config.toml
num_hidden_layers = 16
norm_place = "pre"
bias = "none"
extras = ["local attention windows", "paired heads", "gated attention", "exclusive self-attention", "value residuals", "a smear gate", "an embedding shortcut", "learned residual scales", "capped logits"]
lr_mult_up = 1.45
beta1 = 0.9
schedule = "cos"
Each number is 128 + 32 x the weight over its row's rms, rounded and kept within 0 to 255. Layers, rows and columns count from 0. Numbers have three digits each. The size before them is the row's rms in percent of the matrix's.

# layer 9 MLP up, 2048x512, rms 0.321, rows 491-597, columns 192-255
095:107140104130139155151163125089129097092130142149131165104112165113188091135125094161152145146167203153119167137124240126123138061113125119165158111156160140041173161164136125161141074071134108
101:148161125137170063112148131101161099118182105140154159111111152147063106132118188124145112182128125190073157179132100120067105096123129132160176167080139157152089156115118182112060137145057109
101:102112169143133130081105062094123127104104161176185112127093116121081079165126087131178125147136150118157132095095164129109091109141148113128098150155121136098140091159186148105124160138130097
101:158143125113187151210108076140116155069174155151127157109087112121151136151103148125005163180153108148183125166122157086086113122120115156155174104120140070136095145117162175142188131120215153
100:103150115149116054160128110130093145112152063124137072159122139120166149135074133169100134091142085186111173179174154107124117173129097104142158097164076151086101152101150122139087104122094116
104:158168066185152156126159115120107062112106169113192097160152118145139140108118112145137134150144114161182131129145163119150110095106047142113113097138174115128173138151135179165131066172137114
100:099144175077146099174144150148129132148171130107098090130147106159117086072090156109173169087116123145102114082149151075081152133135111129120109200123181144081169181167091101095127131169094137
098:174113148050197094110128137095121172162127092188132087110140105122156093132112166171130173176160088150104069085103110105141108177087156125074154109118136157093119096108137091149083165123200161
105:092107181108087120123137120179112166163170117115170092139109102099062111159100165129109126132117104125084091091122161132052070092185149151119129124089078175103123158118110173100094126121062188
091:143119112095129138132107076106163070121088156110128154172138116118140153133088186061164114155086078147141112054133158122175175153185180142136153119094126118125119165133132155163144110134156115
099:141143174105148102148108113164090097068117131121123097108105144146133117124152076094152091149147161083133110088115100121165127098141067130118119152072074087145134165129132134135090121089110128
095:195140148122129130140126141137128118122120104139133094118104115152094137130157119192090136115135165128147102219123109135152128074102107121096126066109124128170105127136170150116081162135117087
102:164117082115089132106145192101110142139098113101169101117166092131121121166120128164142153131136120143149060127197164113177175149172109123093132144106120139130128085153157135106110118161154123
105:096086102085110152105151096104139174145094157151128126151134107073156104096140112128066101115202079140096094113151139179130101155138156078157148148128079072171151116183128128165191122189105106
099:134097172159173114117113082102173142099140082115136084106110125171100118120169076040128160079156074183154141165089131114102078143132111128157063096132137061122121120160132139115130101127088091
098:148075114120086156122219117181172164082148125142146112155155107121116102132076169095129108105086138153078167118170078179112027140127078188114114116089086126130096130101139096110121090112186139
104:156117163158135170130175087171072012116149137145040086122138126084148171174139159114141199148126152151111127174135137164128181109156138119194188135126132203134116161112138140124096124158136138
110:105100123144173069104165121147096144119140102164119098130073135083097159090126171127117166157113124057134115076151083126078163122116095098167148094103138184139147148135105111167214172139156149
096:117181085156122109160093136153187122089135156092144146147077169142158078134164123140100155092125120128167134071101139119105129141154074076189112123132113133115115140132109113111108144170223090
073:101091075204172161163131102111140176148088117148131114124072122121124122067120135084154065142107126150123120145084115151164160090133125103139140181191174111128148122154098077117134105115110123
088:157074140104084139120143111113132171154174136134114128145097060123093162136138113146116152089120056141159141107120107091093113130117112131145129115168120112130166147146104094169118140158165038
102:144177105151133152124138163121125156123099117180164138106131097137154130100038219143153195117076103103111140081089141089090151190103127132125149111088107104158085113133106124051075166094127113
094:100147205111105142081117126160119121142154152144134078165094125180104144102109138172157134157149111097124080114144136122118209180156170162142168047095099177129164130120075097147171088105094134
100:164107153150142083132131115094190154145087122096117155145121166095079077098182104098072164124141173107135139119130068136108078082164122151158113153089122130104065125084100153146107092093148079
099:118062118131194100067141117148066146134137089102216119096098138109133152122164090068099155064093084122132129150156150159142140151131090163116153116052199101149156188120126058154164132115181092
098:098183120097137146170148109116106143118132119109121118100098123153103108134061130115117086161138148161182129152109096109126095128154118128140066096056154126104120164150092142164088111137143107
084:190109107141111148157151119143127154128112121086108095122153111132144116092149054159124137116115122111171159135094126127088128105088115128121105090114153043143105087144119144119080158106096154
107:139141118148129190129119136128112100098165106066130128084155114139143145133119094105150139153113071167061149135108120160126126196097092100135184098092100145128130183101116111127180121180137128
095:092155114161113155159108129139158176125134189162214096072092111149148088105168154153093126172176079130105151098156156074144121078104115163132094166141118190082205158062112131154179138077169155
111:203117125138059081154116169121127072128130157179110109123126116044094077142087161112152064103103077150137112139118117129135130102090164094099144218150108109123114136094178151148151141152083157
094:139100136136083112083120174144073074180139068137088143093101142069139113129126111174118070183135170116125165132088120168130129127151130094154107169174124063100130103126121117144080160161089167
101:118185136138090096192132107096124128082100104123112119118106117062131091134152168136146175157083111114124141096036056109107148106191142160079133141092100159047127159111170079132139119133071110
102:165164109140148121109165165183134084151145102131092112124138090122117109107119136156148138142136165135106119151161136139127167154120112127117137112160147139077098154087131133114169086160109120
095:117109133162092124147096116154141201201129172161118128188151161170132113086201130081140044091126185108135186137096135116176131135137104126139160109119118116046110179099122134150096129078197104
091:133162138171160137091146147118155152148118145094059112151135088143122113161151122117178124136122111144169132159114147107104143118154124117102104067077118088142130117127099142159121167100120128
104:096062086107097144180143193092121132163092084095138128088137104160105155108111161091143142117074120095104142139172173077174096136110141099152121061100176092154114099121140125140101156120102095
085:138194142104115143136061181133132170090149153159135130158136118155163095122110197141180139179118081133152167138099143051102109118115120131093090111151068157160109109120096149096171186098146102
111:122147183115171098192133140136142042071120172147102130161131120137139150112119183166115159178116118108125102066121126128134106157101105096153098136095114163180102074142183116177100172080129114
098:131183066193110110120113098115139123065167128076111132130161148181129148118060157141151187089131160157165125095110169186145152101096126128102106191155176111118149193141150133101135119214173109
100:171179121138144149121108108121188161142131173167117170097105103254126102119119132116097149125119095141167120103100143105108096114171107172156166198173132101067103084142111154183138049177129143
105:157142144155126136095144094110180153117131171141115119153128139033155126145145119145118130145167168143071116122181127110115100135191167088149142115152091151101071203114071147093117129169107083
100:122140105140121184194118053106097115150101184134112143127137178167078066185155100112112144150112141092146119085118167097122200116116069220197116149088073113148146182137093171158042117141163147
094:091133102134162083068168100138162096156175198094130163090164082083144123075154167091104132153084046110110110158102121178105104109115065128130168189171112105162180108123120132147133108142158096
090:093141180093142170163107120149164090082128066179098183185080114154132083098104163173158138156134146165101122100142139117110123077104088162117207148123094193202113109156105156157123133127204173
097:166156130180118120157100163132157156209165089121106159185151130140116147150100103158128145140099134139057186152197142117122079134126179138164146141132116129136126198211148084134212084139165114
107:134147130067153060071155079093188092125120099169136161129138155131146094142117192130142135064085061129213158161110127129103160147137124162113138141115100020114176124112156123168159112125199110
100:153104121171163119125075141145164164185148120136117049097111157150131131110111073114109066141092167177117161203126068134060155105168179156092141129151170114131144144131143091151191158110128170
096:144119131133103121120142159162152072087160139147138130133174120130182116093081081058185095152158129160131150131107052151092056130153121064090144072148082062205144142120149097115113127147078161
088:115123163108128117073109153127091169102189068158147181045070172117150140139126186123074130098106126133114113140175146159144153186169132126062158114112146143118111102149156131104137147141136083
110:128097186152113146155134062128089169118165114115160174120152130109117089121081101097108085174118145074146105144152145112108093160110130114149118146135109137110142146136064125130176157131137078
101:092101157092101156148118124200161176154109116161137116115113092132123162094112092098157155103107186124137119131077088059134110132148128148095132169171158114139108138049106088101154119151145110
100:113130107135088111066093097152108136149113146097121142216117099091127126100069097157164129060143199125118065197167133166084096106157121092133165112118138048121124111152170090131094156124119120
102:118102080061129090112138153156123131129139158148089087152127061096107152094123130117103139104121133118139145129136021044141098126111096147113129100143139069158100137112058105174111082109067089
095:133162174216165196120136108144110150110164154129105099111101096170114170141151150129101071066100074157139092120133149099134053060132072128143087121100143090150159167126091112151119076106118188
092:203142117105086176166152155114105176121125096109085165156148131136117142122105067173132139190150116186152113128088104120134157149141101094156117102154138067166081086077129069129165132160195160
091:215177124075132095088104120159101117122082167124142139226162182183113138080129164107125185150124115165172158074086181115147162123130144108150173129175127112081109130115178124154126057139112150
104:164124157095158104096162092209113179073129126136157092127153140090084057084150109179106166146122100131146060116133148127148061137171119145122127128160129085147161076127149104163068111114091111
093:140069155148123131093153175137123117182110164176158118107117132154217078099080120153105070148069113163158200100149080147177146122118126142109106104167161059142081140086111150132179058085114193
105:124088164120151130145059097143133139112145114120099101144153080123127166117180115140100153231114200103104126086082160126195092146145172095110102162156129098164141202099093075099153158133170071
102:206112149087057117157127140153080123131147063113115076080129089121109104127085196128106114098072137094116133081142113081113092140138154174095127095147155123131090113092088150120124055149130063
094:180134088094086162108119115134089132073115147079128173122108142080101112163101152160141053110148100129167121186091139085085134063113115164110078168106115099138114133156167195089160120064130152
099:144144157158117130156145131142059123129087170113117144139150123120117226083135141095104138174121124059134137097107116128126127158100112153174145096139101100123121120065096154105130111150147096
099:111086168110092125101115133170131171099109152163157095180152125070099113130141145150122153126113108153118132155059152077145105095118127123134157091143181159158149204064068138065142110114130162
100:071110126131105150166164099091121193166162061052093102118128156169083119121143084116155122201103098125169170134131107068113109136120126096116154095110161130125132137099089160148149088120154105
105:072108118103115139116107131192107133133089112132142139122109150153138151130126152129132088133097124105083096121169082137118131132203141135095090151192123150149105169119118129094098124096145094
114:098150181094112168117170143148184129132124125180115110156129136074135133160106135144149141146178163073087123099147138034120146125119067120157141133166125166122181113151182108158111148132157132
099:124078088097110091136117121171098167070156106143133077112141135116100158132144069121064106099127148146047129161110112172074092163080162152130122115128110105186158139083108106100091129132143084
106:160145110093154138079124167130091115109140084143113128163076137138126173034164130121103150208119119151088123082123113103135148121083148100153160211165114108110117115100130112144119115120148117
094:162151155138100145092132127141153120114080079139191169122151143120117158132127137079124140140101151111039065166133107122120159093133071137086185099175060101136099151124119099118149116151147167
102:178083121120095177088134149153128127098121091099044157113139092129127108108159141181098113110066159121121142098118094118091144134167074174143127106106157143096101131039147142113179120154140070
087:116130194116148111140174172166127162160114145132107135175071113158109123129137143123114168159110124146141116111109093075141111126173142118137189141089063139125177182083103136150149100069115164
106:130091122138150140169099145142135043166218125064125081145134155127152098145147140126144121116174166140117095155145121117183193127163139151182109147100111128140125133114019109119121169118123115
107:136111119166083132148109154080207063092109047161162155136115155074093189114085103129120090107127190175133142086156185123131188125119099145185108198155127104185149140107192143109116135136158139
100:105094157166111116139139147126203147173120068169133144133145132082150132101145137086100180107138102074147109142104117145080158096140092104087160103146133175094164088138142144133110067118134172
104:149113133194050083119129106172116121062137152128128108148169083100137121109124136138119157155121152159133129140152092131116064136146126141145179123133092162140170140174114121104111120092167108
102:137133069132119104110133162132139106113135091117163110093169148155169080154177120135100157130123143082094215149137178112117146072186130103091141119125108132109156141153132103130140217139122095
104:209114127129115093128098152122120115089137119068103125108164075153084124139084109136151081174137137116177102162111145180104161116078102131157059117099077113175171159136138131145137123094132077
089:088147077095080123127113043101117096137121136074167139152132125146121108170130127106187148032129113123131089131232114149141187135123175165155116102177153151173202156127103073133091150128143133
106:120123120151097079077145142236152147069144162102132120120092187146110133131100139126131108083154193145154131169089098112151141100119138143094145151070166091176105152128101145117080123097083101
105:068192120166101136151149111140119184104112136151083146149095122086170133109114119106168131115112144089159083102080163110157186136145126165102114089184112121151101129137172165110147142154123110
107:113112146162120095111123183186077060131123127116141168212096132143142171092159159127088121171099173192084140128163089125185117088120069143168118135166140087157205102105125115123132167135181138
092:126142134171121137061137097127096140164074112146178172124110086094141135128134104163141190112085181125108146143115153122093152087114099117173102114117123127176089080143138078200123159187128115
095:056070160085186073124129140084163148085117179108135082162142130133202142051092144155136151112166106160148135132116130062129110138175186083125138194137191182210114070112208082157100097139176126
107:157138144114139100102175132101104157102089130113114123180132097099057127126132120162115137145094121046110126117127138117212095143158137132105121109082166131119111084085127184131126098145092133
100:162135150140136169168116130143132122135093146146117033193159131128108119128150131106167161145101127135144137153162167122089125148150151071117108097130094133101104090152102116147132145148094117
090:112095135127049178148084164174130144169089166124107095080115125117082125082147128139137154083064144096128153080097106171128177123160106082138128086111073110059150083154171145142124151160127171
096:108132177082093135171123139178162091107108120087034133047131143221145153148196214120110091142136122111149097036132122072180126147098125158173103164133111095110067134165122174106162089106103154
089:049173121127145162162152098140119179135131130132072130130161128122104089191128147150120163097155137198048120168107115107068166142103082074109079180131162188096131130141161171153147145188144091
097:098131119154088153123102104112066156169104128150112080126157173159074151162206079119093146142100107151119174101132148108128126075129152140118126060148107155156098107165123085091132112138089102
094:109050119099163121131141162109105143126117118160134107109152109095109120076142088149115204144155153189156139174177135073122096170087091117095137126103130137176173182124147154151170183100102115
097:060072144164102117132138102131125133128136127164176118123129132107118131107115098111115138156155073110179093208099130118128096175094185094154156178136115231111147111169135174141125121131147110
104:131062124062094148125096166115048111136142126137081110142144111170134130128136184137148186118144123086127176150160112090086091169131164174155119146136163137192142172116108099141176107154110159
098:094090136126208114120132069088126134053184098103167114181046137122103116105139099154181054115087150136171102107139129082117166076090141185100143145191104136122159106094089149140094108086155162
100:123191023174105118161128092136144109104130126185190167084133107201140202117152149145124138135095121172162112136101099109129121138126107146092134097094116071157136151106053139108124123157152102
098:154170108160114087167081099145140126136163173185116140103063126153092085093154115120090122181117114117108140151188185114152089092099117160166125169168078120171117101116172169137146122151169097
100:074107146130092099100135134139132173097125135147147060172170115104205066158110154135185083110131141113108147113101127148091140145091171083030074124137103132149170107099169052163096153138086181
108:152145211125114153089106084075102145066057104150139100105117110145184127079096132143131122100105087085164125151144082075138139185134180127116121124072089204119086134099140102058110121108136139
104:143081101169106053129135108123109123131096168173173161122160166078190153166145137172097159106085132088083150067118124109116109092073120112131176107156103126179156141144142173132154133157133150
111:176146135099153115087187118147115146157126156157135107158116093087086070085089123163115080058217120155128074162103137110118089109101080140163138109090149152118176072099130134101112106114118096
110:130122080129144127111169080084112105110147130096180149032177098165157117143083130137135132111128099090184126124137154105144110146134168150091152117132094161145109169106115134154083136079117152
104:159050145079132066122147130104113200098127146124154116139142162120162140097135068086093143153108143166109171113149184089116130146041138149124106115109073094068170098124112133078180175068124129
108:108114112115103104120136091077211114130148119080102112144149134153129085147149088153109148126163142141112120137079186064127114120136151114173177134151132153114124124168096165186142084178093059
098:111118116112090108123138069142097136146097131077094152131153192160076146150197106115152109061185169115121154132148129129154130200138115132144159154127132113151095128119133148126105112153144144
108:153149153077181147156102093060115115188123152131144108106159173171150123068086141102107130103157148102141123097107139152099155137090143098114083132084148090136136123128134146151100176114210119
096:172132083128198163133199129172115170148115109148073178104103165093112137094146110147172095113135186112081096102140131047089138081103106163092096126151135135138110117068096176139094109157107111
098:147099114124166139084090121115108153104083099182116152134085095101183097124086121156169111073098161145079118104092166095086125146111176075157162138143083088057148106121053187093082133123140070
086:128107146137111113101122159110139103146200107108104114113123095148105159175132087161090130150142113131155155096106120153197091103135100171184143191146072190085137128139174141132144138131150094
# layer 9 MLP down (transposed), 2048x512, rms 0.0568, rows 491-597, columns 192-255
094:116182138103155079105142084121058111145113188155155167059118075113116167151140149142154066130161119147151125133121122152141129134117082189075119145124131130185168100137132045104135115149101153
103:211117102110157100176097105127090145086167113105121097086124169141158114162174158203121114125157125095091145094073144120094148088125140079114143155063082167079097118132136147099087117121105072
101:100088128177125086116052106049121130167120133158135124143120165133132096139114176154129148114094088155165129103134150145154143100167149116125197160078139135173090145137098139106141134104167101
106:127121156091107056074124131147039098171103147158125133123132125156102124098119143097115088134137168139148097113096129125127132144069055138161127102130180088088112077120120154125112098102139078
095:108143153209127102098088185169126079125170101082133071180118134103148166171083168151094129136095144100093139150148109155111127079134110112053174137120095149124140118157097112096138076122117143
103:123103169131114151121192168112111149066076164094141113142146116146155117132093082081119114082162111141173131138114170097163154114158115142142151138111109152064085136086170118141142150196146055
101:160097157152135142190146197158111109171117134056121143081178137111184116147140158083154149104140081138101114090166211095114119108090092053066144144148140139089181155145106168119108178116107155
090:143128166095139127113102108129162123174156138137110152141141152079110157092081081164156113091167125155123182131167175138132124155083109101171143095113124148087092108171159152143127136192142144
098:134097148095158153125140060162118149196190149103104135132116109112118110104140078127100101167112063150102153094147180116126125117119066124125126160122064086111132183146147119114174109110169123
090:134141132108091167101130113144127155118121076143116164139125168115130122140130106110090136154112111131110165083186204169173123160122118130067152137153149146096135121154085114136104109136125129
102:067104152117147111148112163088100092101102146126092091100138131117171159121119103073144179154109166098140190172129113126126198092159062116152174145105131123127152106170129152158104129108103134
096:106094114140182101094119108146148150156159148172098111123090160169173146164124092076130060117087127108177113174129098173071105053157134124148115128085180134171092108129126126075096086113088113
097:143118142171161095099136108075154106102137061178112132117100126099160126105162097109118139121127115168139101092150078084129084000157121116087088169139133149110143177085108124140128116143121125
102:091101127167116137091109115107152113113167141136110147182157157174117153104096148136108160095115082142163051161108111152190172101098140114135122144130120141206102173140093131098197107103146103
103:151084125144117098164102102120137183110098144137082158116165134131158094107072141148125185089067119115122094050129132159132089155125135146193177138105049156113063184160132133146149158131113060
095:117094153130101120135097131153120131139119165160118146079182122119069112150174127179131083139131113104098111160118158152170121149115104151112135098141115139120121142118076120110091138130149166
101:119134111150120087154096119154091141113153137095123147206142082090169149175189116155145155166205154155116122137125142147148114117167091151128157161149166176131124139130114128130071126127174145
111:136135140172087138099168125158115073132096080150151108118034149137108145153158164145141163131163118113142113113118122153149082123123179132130143121115146158140136138147126133206167101135091108
106:113152142123127119095105132122157178154123084147135126109113060104138146112111118087150176139171147110110156193179090079111187059135143214104196160150143164151161167109155166174151114150066156
079:060114161213157151132118100156124187138109097166109166107083109123096076097135115128129106142234106093196142109180139181114137214043113138119084181176159135102149123090123022140178097131143127
087:122120117135144086161134140076101157158170132101136126159150124124151103129087088111073143178201096120138099104127098094134084159135123070116076145114112124112174130181156147165119105154173172
109:143129161119100097080136119168182165149148176120069175155140141165032121096143088164115122123171149103092136144144154182103221134202161156160140147112117123112169167165080122176133155137103133
099:067125135035129145116161126115148177174120053134097166108155180189125164139102040139150134082113116129082076144119127100173150141163118159206096119129150102151114107165108099180128094082191163
106:117138087124119157154156128132176088132133095122181156091164145098113129091104144145116139113089140096155143087132175140155176033125195119163130186125161115133108182087116148132128140116141135
101:187104131201158128152094160121066157136119113177083147193081123136090225130118109154119146104134061131119166085105075156171085106155022162122084133144146092158147159085107157164137098135121136
102:142180131132131212126149094121096158115146098140153101111201117150127096134160144097148052130090143140177142103189125114145068119118137122095155122146210086144130117144101131144127182123055105
088:119155127128109102097113095140147169153151127181078116150141076115129139080150129147107090143180130140048157116153123095126149165079143111140155159097126060100093023136114146064081142131129131
102:162112072134075189126129133082136101135135113116144124115183096139139090130160124094142121157081139072149096130115127199120195137114125129166106165086081071090148110079071161115115146109206051
093:183135111107113133102129146188131150143100108181141128030119140061121110150114137122198126107184070101151087122116141095144111053100134197137144133135136145110137141104078083098107142134137094
110:186120071127111142137152163106148137103101091127099061121167198143135104084136193074125076106132074145075089122114127196113126047146167123153112181214165097164100112116165156173182121111100122
092:132156091130123174128095144158088103189127103198087143134173080095149094079121087136142129150139172070156175095163143179133170147087163142082066097142063138137183098142101194128130142107113115
101:087127061172127161154176146155102142143143097127127096148177120132170085134133151091104115174118156091160075158128138091118105089102126090077123127055125087161057112090204168186128144124083127
100:114132121154153117110117122166130155165136127174170155168081111179088126120159184139097146086151156125166128154124126096151111088111158163130117144084153133114096125178077133082110122092178152
114:109112118144099140176129125108089123138169135137147104102104119100124190177149104127136122078115138098085110193097169099177119000141131094141097134187148183128082178152127150080119175138161132
093:165176118113149095100119024152174146132059112108142058121054123135178112115168132086142143128131121114126121085162125184102148090165188131139193127141151142174092152103168142084139142143128155
101:154138093139161117102171105188134197107090093160094101155153157117064126108132090116105094122091124119175171140080183144142141108139133121148127145098136102120113173125141085125075154101137066
087:185143105142105124126110113092147147194119127128108078065078166164127133105105159088186126184116164143147116110145160131146150168110087124159066124117164118173119101081098143118092122117103167
120:148086104145141151188149149133105121119135161061146160082048129100103110106138137139081098092123112137125130124179062199155084155110129092138084129112122162208163120143124074154100125089105112
098:082116119117136124106189139234080078153071142088091110147104176111145109119160164103100144111140169117121152160114140100157140134140114066149188119163131124168173096188181154127155126153152150
106:082154102150148102104109142046179169116171140150160168098127113146172101172113180149199147150088113138144112093119137113124164130122110153096107054118120117124105169185212154201126121109118155
112:146187070142153113164165106071146138127080132111114098173157117155134071142139080140150068134088142117129117176075166092154107119139155129149095090095142101161091125128144106105162162150123164
096:117165116138193140103153081171126081179144079096097159101205168177147128132136153153060142118143139131125113064133147100137132135092129145149068149134167089102114088123143153125169054132146115
104:131140126089097133096114150116106109187151105068138195116143060131174158102142154141071144140146087129141091115170156073151148098158098179157130134105108113151147085117096145179128141104126119
092:146117083125132129092085132111125090111079135133135097161184150114085115200122062177058129145130095139120115101187155080155147216143095068144163159121124112131147163133107085114105095120149150
094:166151158164145091106181091135150135160093139121136147128183081141090124107123130088168150224132160144145106095051148111145123157143150126105126132098125105110107124102185151120081129119118098
101:106124082158096125126128107101185122127147170161102170150132176135119114131185084112124131119127130101117087148141123095090145169112112098155154136101125143081088190106171137160180145155117089
091:159067133126123149095138135182129041135200125115138160071151109157128120135066105149102073141134126107189103184181070066146158075126176139080176105089072084150187132109133110091099126073181159
108:105084088173104064101117115159171118150117154150145152128163163137134151174110127139095110125140166100101126115122156103140137100139132138165117168139170129119146093106149165128125093133106165
092:132106140155073145111077168068145131099147104183159137102097132105157049128149154202094156125131162105138122130140109130134127190177175124147150138126145118141126127176089160115147114175099158
114:082047199143152083136143127171154111140149186098130121110106111120120132127103097103048112185088118150084163116090171074151122099123164095124104143128125181206082180104125148170164181122105124
105:207202131155132090182059107171128094143129125134129168154104169117111131169089089107167143137172131124216143129168121126141195105094151095103156095232148121162135134094118108132129141142119106
100:142131138118077104090121068122139110134101059081120206150087113141134124073128129149174172138074191115123105130109157092164146133107095169128069126152155135179136100159170144087139087142165113
100:154134152161120091139148159143118152126124163109141168084173154105124142146181087173107131108099124155149146133124103113115125105123159114153132156120108126142098160166088155151140110094090162
096:133084137098132155176111112204152179153163108090050073117094159117154110125115108145165139088109115140137104165127135107132095138113134099114108163141146090176132080115148204166155106058148114
087:111173111175125120116190127089197153138156105152131126164106144072195111117104191126148116141156101144105140114184161071105130081143072130121117133129136146115119182162086125091118095213127148
087:149082093167156069110167172129160120137188145142167082096164086126164114097146110185095126097188137086176084127169085097093125147127153086106183148138143115192104176116092112125172120137136120
103:179109111121053111061119148136155110119068172098058124161137095133141130141128166152119193120160126087089103180086106078117136145099118149151132159115101078100105168144130057152080166101149116
093:120140126104147134113124128177174144117161119156122119095082158128167079115060111142123090094109113111143145144155175141093155044151099194169111071087174174142091097205130087120216113084128195
104:097142129187098085170103145137132093106134097165115054143111109163121149185133192157090127185114115079108119057135153197148146115167120131144139101145124110137109151117128109161141191085096103
101:159127142132153068194100105178102116138144134125159125043094120186096129126138124127095131069115153136163116160164102060118092114139154193109153131110119169112112150155084153078146081138132121
098:208098114122181110138162109092189109104160090040117088064148094163122133166118119131140106114118088100130078136121093082110219128086136056137098117166042116190105090111131122131128132098087101
094:122124079193059139088147137102121112092118147069112137149094174119135173125110141089115136157168116137130109107162185093089149061082109114136119080126126122136173095118122174139160104096098174
096:115148126107114154148121130202111128145179141117130144117135152143142135074093080120111102105116128175120079105112141095146111018147136149138113156174156075076179103139115192151190122129132184
103:080207087178118076128108073109077174103123077156139171090116197148089077105080113105131127148108053098120137077085152127125155114087113107073093119121096094175143093126115132136070160073124100
094:145103101071154135166099083138128097117162104126177139130119127094113115121127075091169162162139164100095160086081116146144168144174093117099091138088120104097075166137132098143133110104118170
106:119101127165095149149095160178123174172158152161122116126145176066057125168208125111174141120119148123075163103149140165119192163129115143158161129142082129123113119166174082086115126112096131
103:165117130065131154115097146150235145106143113166115146113134110160118100155119152112125134136092137121137172121089130128098133092118145179126098133054143145111108177142143123169187173110157111
106:159056069118167111166133164087082150044080116104109120113144095132197087167135127084133094118143082115150074115162175149083106071091153096062097166184071145131111087143124150102100127123154106
097:209153091164108103177150145136106135140136196115142139185107082143122184154095108085096150089178165142157103123107164112144105147192095116158137112121160126145139136155160122145126119157122097
105:091108136146090171099130146091123196118106099086095096056159105081065135170114135123207097070092171124120122120148099113129110096121160101117116112162123112080150149161209152164201133122124070
096:120170159114166143131119102127129124129130132092138172100117106123130075164099102145130142154095155236083113090109147167161182000128122150154080088143173108138045108114108089074106084078098112
107:157087079108148111138132120099155111081067149107118190105138142138168108152169145118094186169125074122115152112123164081149123123097111185141157088134086096192115145124082120066139134088160128
109:070168076079120166156155113142149119137127163152074040140079097131189120116159137113129115141166141156078157159116110140121121202155149114119117116110147155138198192142102166154170156151146157
100:119152094120135096131125071121100108158099115029066161128165178103094199124136138097149099104136125073116178119178112139193110123072143226084087161152120126182049132123140124139124181089141096
105:098104089136158091067071094138146162103122130093145178077155117132128083116081109111134160185118145090167062122126157179116132120137185146135123138135079098160090163100078189216077112063172110
101:113115129123162079087125155132131121151096069090122128135101124181087166170207149174105093080159151131109069173128125133118124132052124137057126081144169126094152137146096132117165105097110149
103:122103084153148123112138150160166104147118134146195126130168076109150119094130155070094133149124114103141144095114118163129138081113166107159114168116079074185153087128104124163128109160093078
096:130124161181139159181115184112102111162088163089107082081137141187172124190167137081132103064104173106148091158148071128135153089070148165161078096147127095094164184072131109107150123104113154
105:138108204104111086107093146168112106108174090098110095129105072103154094172115080094110085124143121073095120100174149114127163115149086051138141090169088159157127148144106137116092105174112166
105:117126124116125152118150173146129124133069150166102139109123125084127121158131133150162158185167119077113166107142144125103136077153126098158140124140123123129173190100123102096182078125080084
116:145094122155136156107153096115149133078099086117145120079128109078156170095109135124184094118133121176154122113110178134142142171121142140112141166121201111169155191179103134140125095179193095
091:097131088098085163096134139136081096119110096146143234125113093152111181129193153124166109132109145036190166125170119116107119135110130091191138094153125156132116170122123118149132111118157134
091:145154186092166117128152098086182149091124119104124104169151106156075186086143138131099138112103209153141120121121143107149193071157172159078119145118079146176043148173112129122109141135146168
103:142184111216123150125167075100125180151098110147071131147122107139086071104126174123113088185148162161103106168141122142170096138152111117096109098183159130144079175090121171103110122126138071
102:174156102193107117038140178172151097153107068122124127106090118116082124109148131105148200169102177090105107119157203101090115033169137133122209067114173116131066083110139155120117129144107102
102:165130157143140116173147106109129112102113112142129156154194101109105134163124086112128046224122170154131099165097121107136154126072162190141156194134167153076151156085135160096150119134099093
107:122108064128103158106088053137138148144091089113113122094169167146082123154141116063150108126128156147094110134131106118089127191112061159114088137139137128128142137125176121113138105027144075
090:056130117092145094124092117109138156101075125033135124111121205097042154111176161107092148106113106189096089127142128148185155190114109082103127172140112161051145174108098116188167108089100152
101:134127106175119124150109081179105146156098167105089138110095194136095115135111132142183128145071087122122118139130113143080159095203103137126163155082100139180102000160162091133090059093135136
103:156099130128128106139110125131087103161158110158135123114112117155176134129058111123096183185133186091155116131118103156138124185157130097163117167124181136061180156126133146104145105135134176
098:120081094160148155160125081120098178106179114164161111047119189128056113142085126167126105140077155146121128148151147081073121101131133070145101160104104130115110146135173108152111082127148171
108:160104108088120117193102111184151073184094184186133197182166154133126120133103141133141145151090140085122083131161111148104171164111162104172086110141067118106128150173135148159167158141129087
097:116134120122197100076180123094173121125138159140121138103070172122114105173138146102055132124116121133108130134097148115104076128117149144159121148154091176112161109107121188147117133139099184
100:069177145093129161149157112116108100153127107095124128134110089129128079146130143184100170087112139148083150080135105100160183059051095115093086068234122118133100087149070152168155097088099106
095:145167074133119167115123140109149109110102157124146128125138137052145151125109086121133103140116127122081125049119076098145138104114075143126106117143141161110111088045149101155097095065157135
102:067136153056108150111112158068121148128069089187096095127112118149160128111091122120159096135077108114119129146065169124110128115081129126050119123209162112136185128115204048148162123112135122
105:148140133123148100111226146136118149054114123146158123046122113140144071131157133116098151107143123175096163170112151090089145083124119093097133127122122125109174084172128153076104140187165127
113:158145106183172093104134158196136102033056098123097129108139204189201134175084137080082151133134089159108137111110166133151123144112110034151114129075179137148119115137120137083130093141117150
104:165146211118111131152119183178136119168127151083123159116159154088138135091163125139076191131077110147161129057069179084096151140067112144180141170095134193145115097119124172147139107092101112
112:162108072171123125106113114088116085113156133110178170076114126140154153107141115177161144132189121052136137098156189092098085113098172131085178090117183156118098093099071116203159121122121107
097:150097135125080134126177135154187142114135199157115117148140137047144101053067160109096155135127110132081143161149188184118130121159111099134118137143129129114166125097167168128131137121186151
106:121138154094118145135107105108163152144139109055106127090107133143156125060173150177112109125130100122147158059175132113115124128126142160109073156071096038129097080149157127172099115146130152
099:110124058084105139126156144152105153120082142131103065128076108141094123111141083109108139139146136198147103154090130157128103119122150062126147094097104105121149157085068151141113153143153111
105:078173171105058117187102117125113105139153150109111098097099151049140109109190182096087149150088154178104058071127151108072126076135158131152154117086145107181132166192144134110141139052093079
099:170174124110133179109128181104118163137124067181148118116133169097143151088149081113135160079143158175084095136120155136111143116091136112136129077140143127162137133201098095173051155099073067
097:053110111148194183134057084142115139104165145119160149084127115123129133082091103140153173152144088137143109145178152126175164079095108131180108127118109106091086094132094171126122146158089073
090:072115135127204118185147094133146165172178137124136136125135151120081123185095118122088155092120061171158114159149139164150144056130138183108075140070102137140133123181113097022122124176171175